Part of a small language model's weights: biases on query, key and value.
Each number is 128 + 24 x the weight over its row's rms, rounded and kept within 0 to 255. Layers, rows and columns count from 0. Numbers have three digits each. The size before them is the row's rms in percent of the matrix's.

# layer 3 attention query, 128x160, rms 0.0662, rows 0-102, columns 40-79
095:137111106095153152122117142159119119119154124155124099102084126131120119154099183147139135117098136157122154131136169139
104:103131131165133131131131145141134161151103168141169143151140118143141142136102103092090104163139148118181114153139156153
085:117113135130138135128130175125133142167109105120119144113111126110138154135086148146132111125169119115127100092102100108
080:146145129139098157129106151147118140133116157152073156108168086074122133132101068115116167145105108129059122099145097170
117:115142105127104097164124112124121167104136128143112116110119135151151095124137112165142097134080116123123139132102114079
113:086123140129122159090127097121163120115166053084142160117112134122145146139121116142095139133113133112164109124135105134
099:117139134129158150104115129135132147145117167118125117108104079110134093108167087133174108133100075156166132135128163151
099:118105125108109163148155100120117136098124149167145092132107163095132150143142077132106147145133161120121090175132086143
084:079145108092108120095103095175131115124108125118133175120110069134143127088169100163108084130109128105193150150115131118
100:111115147129125161123111154122122140178121133119138137151117127075124148138119149095081108075135109126169149203136147151
100:127126141146157140146151105138122159080141136106170111089132110113126119143107075123106108130127128145174095095117119171
102:141149102100144115114108142129126087161155118164103143105104106120139091141138198147194127117164117135147156168143149122
102:129166117097097134117156116127148153159104115104109172134137134171130098108134127113126129127141071109136082134080122137
103:074131126116085122081110116129157101155105123080111145139093138129157110137144197135137109161171116124158100104109139103
106:110156106118078087103134114120143103124135157130103184140176105109131079150126076126152135141117147119083143169166123110
109:085135125129104116142112106135117122120154121117189124148094159119144140103119142134092128106085118117121104085106123110
095:129119074143173133135116111132120126108086129183152139146100120089155131134167135093139141142093144147136124166138176082
094:147119085161103114159142124138123115110118093152148110151143151101098182133124068099154160148110144121098101141115069093
090:160177128128127095106139092128124108120133104127101135149150142139113083134118134153151131121142122154119117109137138107
082:158105171139135095097129138109104130121093134118108089118137069130083161117152159115123118095159095125151100119105131142
126:112171168114086133087088129113140129119095130059097151148131120068151127131154126166146118142121085122132135164136120130
100:140145131111142112104125105126135150104168142171139123097145067156136107126146108147151151136111093137127095106192137127
124:106152099098109119087154167135149075169102122114106176126137127114158119137156184112149102099142122108171115152110116102
102:112165146110127138124112108097139109128118120074053140143105119115139108137143128144144119124158102071138119123104105127
100:114115138123131118150135159099120135079137142190140129124165126167114151123117107134139120109108162156129169159121153112
086:111150117179198131144123098130105146189127163083113138174109137139104149131099148108124109138126115130159175114126142130
107:106162169116124154104119154107145122133123137070096153162127110121135113114127096151128115126103107089151122116120101132
094:078156136152119119105125072130131109162131140073108131105090133222141107142162077128150084171118118167144139105108137126
120:147186140161135120146128159108141154152156158146121072150104092149107125157103096079096148118175141114130141111099157140
097:129138133128107120112132118093108151136148135135097136115138129165106094183112111131182103149107147174136173116124132144
090:146162115127150115163107121144138135103117139188136101134155111127146122103150123108145183113138113113116138139155158156
110:147146160128116135082140155110145110137124122075123110110149134151130156148165142086099103111184180173112109114110104127
092:150123124119154119143155128106098134143113152111141112163144118121154142100107075135129149117106126127165139136109100168
110:091156128104105151100122127135133151087098135117147113121096144122174098129146104106108141117104104115099126186137118129
099:126101124114140113145121093153128145104130176134204083101163140134121145101141151084089134149158139117113103104123144126
103:107122140108158182129102149148141119158123150125159139126118090071111166099132149079144116142162134122126150111161138124
093:169115150150132117090128168083162126147112142165052138130127154145102071161106121130182169097139111144127163125146098156
133:113189124120072142092118101098133141134135133128136166108122116140176116119150093168140105152099103104137114163119123099
101:184145117125135101095131105146122104111127142121136120121114100184123124105144139153133071116097115125159069113120130102
095:158141111098147109122113117145135145110147151145145143158133115136146118165137127114096144102128168157154137188157178106
114:141113143147123120129125126142117138131092150130136112124129135098145165116128088098095128143107121098124143144120141160
125:120119105175112129145136071123139132106125147136168136133124108175140138115122100125113113140085141089153084119089113117
086:127173106136088173108125144123150141145138108127118096166132089090113145164114140123112163093134150124088096149065084135
082:115149128132135111117078125124132138117141117080159139152132124100192100125120110119072113103161101094144149143171118140
091:115117131108126153111121151127124129114123190118079116118112143137141100163121106161152138156131126136123102128183111133
099:166103159117155113097095129148124147161096132111120143136143148145152108110093128108168141124169127168118089138151124146
113:103117107080108118136141129141105163122167124139133170122120130079142129132125156123149118098114096140139122165147111127
093:117159176124100150122095151115087148139092108092151120174095112094127100166113143105095104115157115135073119114122126133
088:116122164159146092145150125107154102144133126122121112124133160198111145137110087145121099115152139111103145108134104108
101:090100126136149115136107123147135076117143109140169079091115104109136158125130193134107143090092097091186154108126131123
094:132065125129141104169157114149115115101170139119116112108106165148146088143150182131163167130145136126164109138150128108
090:161132122092078162154137122155115132130090101088129134138108130167139150150117152111077122119127159165098071070137145157
092:138132131113181141118145143142085119154116158140138146124095101080103128114104158097170158121161121161156173113150149121
114:087129132129113130128133154143145146151135120168114097061119085120130104153094110185133135143119073111114156178165105109
102:157130128148126144134135104126133152135129092160140105136147122083146129132083113131103103133108114111168108104138150171
099:144101109132135125133112130162148108143125079143143078139136161127113160121143121131142139112108147111126123136147113081
100:146145139106168142072116160139158110149121122122097174156095098124113087113140108151156151104153088138147110120152144144
109:167111134130141108087113174096132083120109131111109158117146117131150122135148098125153133137181125115165120122140111115
090:109085147110126122146097105112130117150136144118134123111121077138158162075135153122098106178107146086136089129142120124
102:109143124072143162134106105172123140099106150146135152112124101114164198101127125117084131134130163105118143147143120098
086:088132136143138124145126088125143103143117192132130162116173137098132132129096144081124099094165150135177124189138116124
103:144111140095104142106135145090098076116139146101092153108119095087093128138162178085128108109126102092181175126113125145
097:131109076142166117133125119134097074118146146127142131132075165151124124137153193120176120138103135133159151111089133148
090:116126157084137126145131098122128141119138143130147120085137086104133141101136170176128149108131119158122107094134139123
098:154183128157139118126096097111146125127131151131053182115103109129146114115136080142102108165101153150113135118134160153
103:100187138154093108131103114137114105115106175096097125097137104133111122103164113124087100167140137147138104139119137142
095:175145117116113131121165093158110127171133148148133130158095125145115106163134109069151138144116149135152126141108124110
104:136188157157143109116127129109144164121091094124123127078118140084125131139130097151085150106122122121113067114126078147
091:097146092138072126120091162140125128151167130146122116153146156116153121114133092106140163162103148147160178135136148138
092:106099149177158135124095129103144168137120129164106141109111112086127118123118123175119114135107132088108143105064148114
125:083075133099135140132146180153159103139129140149205107145152150138131190111121150086112113111155108106086107143118129105
103:123065143132141108144122152151157098114107117109121102114161177138129144124132151106082119095153137076161132124102134105
093:098119148117113123147116161163156099107167131122156138175086179111150159133092158131142126116163122098111143124112148119
106:159111105131118099107118095162093133158182085145069125110145129134116139122119113090151142146109125157159133068115141111
108:123065116105117160136173180117126160143125090139157106126160119106116147112134157111103133102146118113158081114118111112
106:137133140109137131121153175128119118121125191170117115121122153104100195118095146100092134108140106115122150128112126108
088:110104145100125172105154152106139155160127109125103143156112139097100131155105173128096140106133123081155151129098119131
086:104102137129100145139126084092125151110084111110144152111150124170130128110140115160139080126120144149158106134132131156
093:110154145128120153148130102115151128126104168103085162128145180146165141152137143153100108142099121116127129169104136131
098:138145110132136105122136114130150114145117138116111159154083164170135109164102092102135110121158132135107111142147139148
088:164140142158137103154105132113117099114130138138090043084151108135142104130122093072141125111093157113117139127146115137
109:094092144138150146149131160134142122126081103119151115134099135092109129142111185098106149093128137051140137151147097140
087:156150108154138150126127111132157151160094140115135158091126146145116111137111099171132133120119134130151132098137133127
098:114091139158108154171116125109129115159091169108123158116121088089107152144138164161108079141137071071151130129141126129
107:123109145117123129157100143139113141102163123126142081093145069158173134107140110114122113133141155144099084104146132089
098:120099127115136131154148096116134132140118126146171127160141175145093126130140107112149124122157090157089148163148122175
106:150195101139133094110100073120100162122177112161126115136134155149141125122167054126109125147136134182144098159148116141
111:112141124160119108119133121136159090114124147066122129136088145133132164137175141092064146155150173166134126122147113138
088:147142089129166123092130111153130152095121118145160149129137158123104130119159100121095094119128188173136148153109127153
096:105103117159183113139115103125124114101138144169119091101100157087122151152135116130124139133124141126133176177123132121
094:160151125146130126102128116118164173160129120137114137142137094128143126103123108124098090157092160170063085078152123144
118:136095139104099122158121118119121097142053108145106127121173124101100142139104149197161111163137081126129133121116108139
107:162154156125117146110133160143088134136181153131114069143154047112104114125140137161182142115140150176113118086132105122
080:135100137127102126143136163126140126138105123130164143154131214105149137128139128090146137123117104096137131140150127124
095:139076124129153119160117106159131144096122104157171113140137149129124122110140119081123155100108133141142163116082141122
089:144116111104125115124140145142117143137170126101164129122130182142162123108151132166141144097164117134130137106105156131
109:148133130115103113114139145150111115130181142102106113097134100146127124103142153131168135130094143165127134109162164110
108:148131155117154142125137172139144157094187130115124136128102104138109125133118168125139117133137151122103161080139129116
100:138148137137178131131126111122164179093116138170131157152165121138139118130073123213168079118117106138106139112117131107
093:115079160128107167136130136087155155145076101127141148127102164128136154127112145143096095141131125101177112172124114135
106:170168091142167110104107112131138153156156131104139121134099077173154081119130102092124108114100153130117150102092129099
104:135114105117161089122110086125118106131101102117041138077162140139160099117150066160129105162116143137161139118099139129
097:123118162139131149127121161145132118127145118102137126115103070112128137121095166148173120099158122133127105028156114140
# layer 3 attention key, 128x160, rms 0.068, rows 0-102, columns 40-79
095:103095180207147150124123195130149111153101119128150162128128162114102159124111135116066141094129072119133114153088128106
125:151127129141115126126134142118128115153118130116114129119127136123090124127130131125117127128109157127110115128130147158
090:128120144059127158144111141126139130155104125106116139106117160100146108116098154117121175124154147063106130149161110106
089:143152121118139100151134118134119134151103154120119102128101114176137150124121124151132141153140169155124110105127152117
116:141124151255119138116150133115128137128113111140133131127125111137058111125110111094112158096134128121120126118117131163
109:117135148175107103129102141110098100120150144148155110127124098124139133146116142149144112109106099145128129122149138141
109:135108120197094110123131113125114133123141121131139112118145115117157118127122128136122108118102134125166114134121131149
095:115087135141113098125119135144115094117159130130168131124137140132059125098122162105159144155128094129132128112139124125
114:136121105163111108141127108112116150123135133139130140127144136132173125136129120145123116129086126138129135133122136140
087:147148170105109126149115113121113107124085155098107131108144147127157142170128193178122137129113140105109128124157139125
108:120138113193108127137093114128133122159131137112128094103132116105071126125106129135130138115149174142136109100129115162
111:137158131113117129145147116131123120153097103101115158118108144130156125122138111123085127102121132103145119131107126091
099:116123112159116107138146114116132098126132100112107122125103145131178122132139122152133129135137144118149136116140137090
115:122160112113145110142129133125127105126131124150144135122153130112162133107127112119152119112107127109160113158141120105
114:121159120084125109118129111130129135136115151133115118123133133153181129116162127131132104147129130143119105132120155117
105:116101120185168119152122122110122155077161121171154128113123084128139142140131107102116123114107090110143152159128122113
097:099086103185133108128157121118116130126143151148150103116122144148080145114145147116098100096134085121177169165137105163
104:130127124152140110118148129147119138092124122133138126115117148158072125130126127128140110127149106120145155132123162157
097:153135119197144140117155147119155117118132137110124124102159120135067152121143109088126110126168104132121113092152150167
088:111152126088129119152099086153138147126138121104134127158114117114187138140105116147116127147142117150173134155123139086
130:129113109149135115137121121130112121115130107132141121122121099161148115124137133123125121125109094147152117122115126115
102:124152111136106111136128131156128140132115144106127115156128119153148137133122121126144112131114125124161121157129123128
139:137141141086112121143125104127109130140131113136114126147118139109136108133122107145119122124127134113144141150142132113
116:124115111123117112140123115146128130127122128142156118119115110132154104133105127120129123124128112123175117127126128120
097:119110155162113152105104142125117135129093104126155125143123172127094136144136127118090131120127121115090137169128145168
091:106174127173123105112097144131154147139131143121117125107127134110132126135127089093107122108139110126121099126095126125
114:123124117114120116125097104135114133131132136125145115115106107150181093141109140117130126138139111147152116147125136117
092:157139124219109132103126127108134139152136128114093130120152092112052085115128102086109150105124166146115141116153141181
129:124126143113124127132131130146140120148113151115128125131135130113128156105141116121134142131155155123101127111144130130
103:149149121172116166118101153142121124146117153105080123111114139131084095123149099122111163135142125127095117121122116132
085:099131097067101094139159151137134126095137083136144135161134145124144158093142142182123102147126116121154125156134139121
112:136114130010134166148147120125118116139122122143140131122100144111157155142121119135120108146146144142112141138138105097
098:146156079117122127125130105147122173122158139139120080103139084121115123119113124147150146164135140140101114116109117128
112:109125138200139130131127105122107134130130099147124128135150097124118120098143121148148139138072125114147138095136140124
096:134138145043129139154174126128144135099109127154117124139157174098197189108146139143104110137139154123143162128152139103
109:118117123045109097157143123144130149105156139120158114136130138132207138136122134166137103107138117141145106149116148100
109:129128137156118150109124153139123107151140116109104130120126114131083118117121118106137148133152139124116149134128124133
128:121125134210124113134111116127112129110156109129126111154131131130125105127118129124129122128099113144150117128128144178
107:137130105247100121143111126114130129133108122121116130120134115112125134125117125086096123146122116121152145110133136160
086:087112132087122134115105199127103114153135170140067158150135194143121137156147119137108072130122100111106094133142110100
125:156133111140135108142148142112124133129130120125129117134131115134114151106128117128088121128128164132097139103123132182
123:133126116255132117109133139097115149113127116129152113131125139126062100141120106102116124107115128130121138130139147198
087:117099138176129103173116158106149089076176099120169157126147149139155168138115123093118117147123115092169152124123149099
090:107147101104090142155142127133133131100121136131119124138146123113147129150165145160169105125097126116109126125105088119
094:136125127226145133099113133135109122127136116123145119119130123140091082110126123118120112127098095171163137117107131152
097:155117110000109121089170141129130148131151105122104157125123142122150157097152166146155127148116152138159143126120097090
125:105128137204120130133124154112117127126128106149160125121119142139121110125113142148093141115087079110133136150110102116
096:083126123094153146148117114147142097137108158140160104109132124143159130148151145110158146126128115107121120162111121101
099:135145101178159156139154142120125120145115117114158129107129120112097129149147133129129119157154123134124108101118169124
099:125174121192143156143071119117133171116112125126154130132116124102116118095132097120134123111120132105111126110116123145
099:064180162135116122111135140115132105119139115101120150115131175120125135102101139143139101134129147112176106159114121126
095:090082147095133134143116166103134116120135125137122156149157152126125129127116164111131114126148097110140120130158091073
101:116135132055115110136120109131138131154128150128113141131131111155195156116169127161115116132135120116150134133135138110
117:153155140233140132134096106113105133116127157110131116127120128133093069110118128128132137100103121134134133099116134152
110:126135118235111120132116182125150140120098118105134099145118128134102120112145121124104143110105124112128092090146117159
101:132113128163114170153169158121129107129135130126148150132106154124093174140123156133090104124151113112141148132122145165
105:120150142046098117096119080131139120123141168137112111122140135131195139155132147148130090132110108138149147159145142104
116:127133112070113114147138085152137163133138135094099120114117103132175102154139099130131102135123140132135130116115132106
107:107131115086120117143119127145143140118131145127138110150149141136176160166124132118116107140128151146146130141134136120
118:114127122124129100158128103110127139113144118132168123125146123139174144142119119145128112133131122136144124120101145124
085:143147118214111134103135149132151128130127117139097126105150106095120112137147113138102116136063116113138159090129171136
108:137132138121141128157113091143118147148126138130118137123086122133177099136120114149146157130133139151144118135140117069
096:104146147249123111118106124109112109131099127146128141139137142085066154095133124085127151109116115136151131163155118168
109:125128121133141134143133116110131148117147119134136127147131122139178144106109136137129121125086111126133134127137134095
092:133141156131134129148118118117144147164131125105086133087112070135108126149142115106095138112116143113139103107143092167
093:159160136134126125176146103165144136114132122125148138115140127094110139158121146097148089095157163118114072148130108136
088:139102124133139124135120175157100095108145104146126122105111120146130142093112137126116152134153130112123122112085129137
097:089115145153113143134111153145109148104097132156084140129128129123089137160103128127129149128158148105119124117127060100
088:158100118094151162152132109150153128142127147099159119143146113113135119134116134104150117107117128138131152150127185157
091:109111155170160102178128079125140101143110121103150130141115123150122110117089147146127133109151144133170118106150123151
117:139104070098089107144150120123154156124147119130196108130133154123160112113131138110132114132159131156152134152120159095
100:111126105107138096170156135157118133118103136132207132106121124173126138137109128116158096098131122133151134131118149104
094:124123098149086138131145166100139130148085115158143136151168126098124115109083146120115122137106130094122134122136088106
097:167136151130172127113129133160116101105125129148156127141126096149123099116145109118153137128108121137097146138086113085
101:132083130095152144140117173115134151099115146132168131168121173179161141125135111153179127128123145144121124115141151102
102:154195139116159137129133136153114181120131129127141108107158105106123138125135125104112116150099163127179089073125125107
085:100112110143092153125141190106135112125094109140131127158130154162138106128133137139146171082125146147134127119117069124
083:135139164115202158114093139115108143113102111142210131149120113143124161112168122142132132127124096172109130147146106128
082:152125160121114123105154101117124145089121133072085164099114129124154128147145171149142129137145143120187118118118121099
094:097133129122083103147122102096121100191140134134169160092120079128110111100109159162117138130142105107127093094133142122
081:159166140141151107126145072137115090114137146106151083090125089137117154125116148094115105125125127135180052119091153147
102:103135089123100164148127151151142155080061111140142150138142162106146103157129105125107163112086129109144162151106104146
081:126090128066134152069140120113089105162118130120150157088161122128105104097142149131145150120118123091150090125148120126
091:126153125159140177177100154139114122128120127157177139107118131099129145138111166085114166078125134134146134101144115122
105:148123150121164122119155079162115152116141136118159106119126121131168153113148112133110103109166141129101125115125158158
094:129145083121083132193129142105113133155073122145173120154113153097100106072139125140117171141161175112084129145126112122
095:116132152114151115131105100126114140151187145140061146154098094134127125135118118115132101161162128115117111121137114120
105:096145135169116123161114118138143138116137120153093161111149119087129171139092118082088126114130144069111136128107070133
083:091160140142137095106119068150155109154174102134106098101127148132127129146122096095106137179158143134105105141119159109
094:120201137146127121132147143138122116143118085143105099096113120132100126104072134059128129139149148094131126103141097112
090:143090134161106143144119103133170134153145079132089147141129123114131140128136129144084146132101166143116128123119086164
105:147160104131115159151102122133100083128088105113143122127094139113129084129112181150110136146144111141136143097133088131
101:173119150129115138095140110141134121134157161102130091122115129109126127127137100127116111177167116169132101109117180141
075:116091127094135136133140152118087156133101147150154101101121130130134138142124110149186126089096119154127192149153124109
093:097110114145153119120183101130139105131148095143177076121126120142143153109131128120125114140139115150119128122099146097
089:097111150070139073087166152076096117131124157132150145135173154132133142113176116134185125161134143121139130147152158094
103:174152164102154119073149146142112138114166153095131134129152089147133135132177137132114105127105120150125137121143174150
093:137079132134131144109131147143158120115141105124122129137119133133123148161168094180100120079124105118120138158151159155
097:123080147115170155098157111113133113154118155125130138117139117126151120125154132171125131176144095161164117078128157093
087:106131119157165176138079173141134150135115141139173157124112128128147125131115158107155141144099116158152151096140057109
097:121117139144125127109100105136146102129117118135149102126123134152134135067153142116104143129123106133123114126121157144
095:156152138096179110121117116101148080120110117105105133109113087167118145088129173122137148132118115121100134125136114117
094:130090143155138155151123125146113142132115151156155138106151096078132143153142141128100134126122085133167097131143123154
# layer 3 attention value, 128x160, rms 0.0653, rows 0-63, columns 40-79
100:136142100149156112140140169163187136143115134139158166160111082157119111125160089122105137131067116116156127138128110109
113:144142188120111119098129094111073130097119123140112147147132126184131107164138141162187126134098154133123122162127102145
123:130137087143112101161137121168140170119117118068176151161154164218129118116108082094105093119183120141085126103137133118
122:107070190106131125108121121098139155081137146144144127151136120151134123150125137175144129147114135128113120129087154158
099:120102110117062150138109139124111140103120164142126169095131109135155126087145115137171157119110115133112150132124120151
107:130113158126124145111120146108116107200155118144142123089110131131134119130084151105138142140118163094145163121111070141
105:131111170120123102152101102108107100153141102118160077068157161131117096151112109125089139115175137125160118102104127129
116:125113142140136139105139104146121146102164154120058119091149090166130127147108111127122118158126111119172181123155162153
105:097127127134088103150116123109139090090099142122165141178166143143111107114154147116144105135180116152133141130081138123
103:090097100123106132089154095102156112153148122154115114128110132146149121107154122148118154119118118139123120111112126140
114:112119098103108126127130139100079145132118099149117132104152153126119124085132165134142110116138178147173123136125111112
101:127145119135115078133108088136090108128145143114114173122121118153142160167168139130141135173146160165076159127090044139
133:122074095111153112092133137134100109116135153165092134079123092107148123125115164115108121118115119113148094099119166136
111:104143142132124161098111114100125149146133150140066125127125135128116151121150109108164129142112161134168133123127142136
109:142051164127152084140147140132104106095159145186133136157091140151145126144140118152108165120118106114093137127103141130
098:127170095147095147129114136109159156142180104146097185084136116064130136135123142101148153135136101147120095142137108111
118:130091118120134126122165117141126160111130114174145161142150140110118118141135120164125087135143107137140143133135146126
108:135085106127107114180137155153145115143142098128164140121143185097141156124095109101121122107129152092125165097139110121
103:149105135131169136150126098131067151126142110141144083151156115140123125097073103124142136119111154137127111086128082122
112:120120109111122102150141102110109170119150174110157071140175094131128141100075136141106148122146157127105095113140101145
119:124141108149164141110124182160155062182135092166096191128104133116139120105106151113103116131108138117143155096086113098
111:113077129124087120181126167136134132140125112097190128143125168131125099095098091088105139079180097127108158137140170132
107:127128154130160137124092131109141088102138143135129064123143120109099113154097156127102135124153146108146120129107141128
114:119145126145097130097131101079105121123147143154085094080120105160142116150075163107118133194162127133145102103122178139
107:139101146088125144101158082105108074128164139121152085082132132124123110116099120110167134131122106201130100168161145158
105:119074112150086109181141113155163169136171155108126112184152111165118141090089104132131104121141166100109090138101137134
105:126133169110143151145149101102110154132155151123134087100122126204118142137100092109115127163091146141147081083100092138
115:138042153125133110098114094148130147123169119119142112101155137167130149121130115157181153187155136163123113132144123136
119:124109116151137149155132130111134131119128119113151127118110114080130146126128119107160152136183084158132118124175151132
092:134120136107115117139123135121105126097121123133120136147154123111108119130078123128117135138135102128135174136097115132
088:108137081140130114153108186188167119126122123153140172176170154109119141118108110136145084105137139110114123119092107071
119:118147128091110142080120122096111132067119152099116137100126159165122120110147124120125124179123139152130144121158161151
106:117119099130103127111108122097149142105138127129176113131132141130154135115098128089136170131122125163105077117120108114
098:132115078155144084137127200167137120126124142134127147157137130091121152112128149154114137153189093088113119117106123112
104:105120111117133116148093098128106111154108116120109080150131161046138133118124140139157139111172090136127114164138171120
124:116145131150056119140125102132123142119098152099167124087139132177107102095102141101113112123179120181141140106131105118
108:157130189134160113104128113160080102151139113133124100099134150155099106129125177173087113112147139089114097141104150139
107:100153134136132142101135113115121130154144060103118143087134125134146101118172102080142148140093165117157181110133094132
117:151104126099121116151140150124103154105098110145120074156152144028102127128148144161088138109147121140131097142151167134
093:122171091129128121129093122127139129140102135116159131160197177185115090120103140131090085125136133128161123135063134113
122:100141129120119131110139146096184113112158154170083147130134118167137124171093141138115154122086154129134128125070114152
113:122135127129118132113127134109144118108088130147074125193140140109128109090180135165101116113105169120163165124134187111
117:131137149116080114117129125101120123126124103131110152177161154078121100140080106127103091130141146165134157082130132140
104:143083138132123120117123126147142110131162123171129171127132093155120138152108127125156130137114137114130130144115107111
120:113122144117155144097142102078107131149113120148104104135141118068150132128168141163152120176141114160152122177153140158
120:132189110151148127080153133145099138138097140134113098125151122144100110109149142137051104127129150099154170144139167132
114:132184090147147139130152152140151135099097142102101116098093139105111151105125119119092128120170138135168108110192163113
120:141134151116115122107120130140091085123112104153103132135135141092099112145110116156150092136152130188141148136161122101
115:109144119122060100114121145099129160109164183121104111082119127195113157148141095140144114129126145131141125107136137136
111:129098133120084101135132125103104117109080152085128087178118103135134144125092105125174153159153157103146091147158136159
095:127109140140157144133135115148127107113162161146164114111134179118107122156115152132137123123138161118092097123156145136
116:114114072144154126079106128136157120088135128122139182126104123146127161120144103122141134139106109188116138101152126111
097:111091095117206132118119139119115154162162152144116118079109106120129109102132169117196172165132120192108097116120147096
106:132131103107127136156118131126099163143107157129119071095117110099138129137126121108135151150153147137128141141178110132
093:135157134153146143095119151132092127165152106130186110136114099114107113122066152092201135109110113150130131145134135116
109:103137096116123091154173162130185132133115088115154137125125101103153138138182124162170135099136094133156146144136135128
112:128114158129114118166145122106117153149168092108166102108149121149134117146088154134106118133131170088105127103104127132
107:127108098133177143112133138100110147120160107148067118096140129047139166136124133100168146119160088154149152118144150096
104:142106126134150121137100140104135184135153124114155165145122141096132134131148127121151167179135139152118135050156123130
102:127077126108078147176161114096148121139147123107127151116133091099129143134193162131144148147143131154104154187162087148
105:144181148153198120081158081168097136124114133185153172125141145130099108135094103142097046113114148130143129127101119127
107:120145129127148124111105135139145141092122086154124159186165116084131148155163143180115106106098124109161148060126138120
098:096134080123181152132099167146115179128123110143138130098152144141109139118128121108040114080114128113143127108146165135
098:127151053136112111175095127103122160106134106097148171151119126139136105110144132099075135123121129152063117086119103087
# layer 3 attention output (transposed), 128x160, rms 0.0621, rows 0-63, columns 40-79
102:123126100102121125123124094143107127132111121116123119104151107087090160121151161140175113138157183156131166118139123097
113:119132152180128140128132164133163129146115171129143134087126090074109138110141128141070106120132132111132104147134114111
129:117127137145173140103112172129149119158130121168094160122113117125147117171149149136121143101100140129149117141138158135
129:117156104122152146150095153131153164138108107100131121097157067127141148130092122129124116102132092145119134153106118162
101:124148129115152134136125100143142129156107105148119110114162125086121162145115137129104105129128103143083095177145149127
113:168144153134101140167159124119096122083121113127132122143144127147162133098153104138137191117107088108138114102129151093
106:127116129131123119105158162121117133086126135124116151102093097136170081166113133155145157098097133105121107130134105114
115:124134133124142089175108130122152122154128163156134121162124132120159094146115113120143182130118160087090128139146092142
105:129134125103162168111115128164140177168131091122097146066121109135176120159111134135114119135118116154115084148135148140
100:121188162116118134152144111130137136106129119123098154115170156137125142158129139121089103119134123133117084152156160100
126:178093122186119112128135126164111135110123127080122112136106117143068124163102147154125129165138094144085096122137148136
100:121150172123125152117173106081168140123109131173104139136130125107100121096109129147087153106123090151129121124136194113
137:146138131136122117148135118125138138095147124141155107155132158118077151149123133152150121124144122140052132111139095150
117:132096133089132095185167165115112107120124153120145139131137120098127138121165147145125081133147061108070138140110120096
113:075178103088148121110100093122170131135146144132131129082116133096129132144107104135125130106109115103148101177144148173
103:155137107069131102154114091121147134102110139122115077154117156121124147108104119142133107175129145168108185081087164158
120:085169146097129140100108103164133128136115153125107152101113105139153113124115115129120118119147156146162090163122115178
112:096125143068128113145156096109106103097119123157140132127110107173147072124134099132168193122114103129158121141115143102
109:147158112132108090128163179125131098141128144107132161103114134103139108178158138135145144099130095061121121154142139083
115:120148145124131148116146173099134145142109095120112166128122115132162095159137144124144137083120074100151150114116136122
125:167117136127097114151128085116111106091117104109117081152154127168112121105136134118179148151144144148115126111163142134
112:072134151110133124076108132138116130140144129153098144092133128187155111167141128131126106139115139130144086155133126131
109:181114103109147132158142132136109157135151098099130124121122114175167094138098118140160157111106088135104137096131121148
120:165158164111124092149098142111120143127137113152126144136138132102170145158123100153119140080115112075067105122142092120
107:113125143157083131155122185144121169139118131117143161151137133115139139137154120141068102100117117061083115140134130117
107:097129112075188118121108145110106141138118134094112133088127103107119123139172166150157125140124083128130148146111159095
115:145123119165140102137114177116126117141134095115146153161126113115170117138121123138145178073116110059132124141170120105
119:138148113191178120173153132150128157146105175120126156157131089142116110162129134088083154091112118122144139150138164115
128:091121130052100094113099133109129153127124138164129138120138178167120135126121092142095103135114155117143127139068111161
094:116139139152124177145088138164112147160128151149138131114110115134161072124120138117144155116093144124141127128115145189
091:130128128056157148119126116126094121144107129084080100102130099129101115127171126132174117139146112155127132147110175176
119:107155164180094110137135148122136120173139133175112158128121114088148126149154138136088101108138085081107087156135104138
118:153197159131091164125128164104109160148098088123092138107164129135151120125150107125104136102114072083127124119136158093
107:158149160128157151093116088111136148142109102144096102097149126156066148148131140119109128114088149179116146098142159139
107:164107109136156124139150128149119148118162125127161161128150148167131142162123107105101099122109132139127119089137141119
128:153082104111150111105104162158137164136158104147107123138124167131138160188128121129127162140112143097094105128126159100
116:106081086084134087104151137117195100083144159102131130140092139125141113145124142147155132125152144174154155114111071126
109:138108147179099126164176160111107093109116150141133128162107140103093149117139139138128144152139122088103124155140142073
116:082134129121115140091148113123158124125154120096147156130120136170152107126063133107136090119126126125150143108113092153
099:155095108111124151115137146156117130112154120073115119102085090126131086126147150157181109144134130189101161083126109143
124:177143121113143160155100086123122157120123087124135087109134096118126104086122103168175162111138089151092125125142122151
119:134100099110119128133137087166123100142155096127141122069097113135123139142116115147174114169138127161098099136136091133
118:130108130136123115156112126135150113104129133137148132098109118173159072123092103141172176126105157105118118134107105147
098:136132105090149146156116098128111152120089138094135078114157106125077137109115120154125174148138158154106128139131153120
123:137140154195092155153120141122124138108118149122124167123159146099138175120108120109076102108125170114080104105117113111
121:167100119132122145113152116166123111126159104099107134155078127142138110152135146117178136155181156115095115089160061122
116:144068108096132087131142133116130088133163103156133142210115155147123115138121146136160109159130140130096161107107081117
120:140107113163130116139120127138151121123144153108131124137122121142118142130126124121096141148120193116075097146144132136
119:131138144163148135134130076121159124121126101135122134154129141114125062112110142148132149132152088138094109164122084131
115:129125161152163145151119172135143136159150095179144141102152140123133127159121141132072139068070089120124151141099118106
093:117123137098128088122128137077131136115150121148136146153092114139138116116148086172095139098102122098115161112096117127
119:122179123141114138180133118107133128186099168148094143131128129081099136112163135124112128149133153075107113180146161119
099:142153160137106127141159160096144151125075125123116143186173123115141174126134141136090076101146079089102109146152146120
116:143116167127134127103162128136114099128161121149151141158125163129132155154128126114103106083101092099135128093099131119
095:137129105096090109127117134116114148122128161083120115120145144165140118105160127146117110179158148121134159114096103110
115:112168125179151195105099091145109153152097121128095130134147141126107165104129130096103145175157169131138096142140153116
116:122121121084133122116138142118118131089129106126129124117096118167151075108130110142186179103132090151166146118118121112
113:148133151165111113180136119113099126115079162115126148155148144167116128103108121093100113173137134103106097111126130140
106:111173130087120136145129100094104149136114093154115125111118113139175152129105087115130136119100127120125138170088148145
101:136127133179160152149111107156123154119116131171155133154139151097101170118073105122075155106090132128135094111126177120
110:105110110072141099133121175129157100140131164080101149145098099126133118116156169146167132127172156122092140125149127130
114:191139081072148136121107092135142143149117125115111094074109102163105116110098094136160146182159170177107139096126102154
097:121131096075130078110143081112135102122133138078094118149083119165151084133116150150189119162173146140103153118124084127
096:183136114083136130101143134126163114129090088162112122076133139111149144157136137145150117133114126150146160104130177122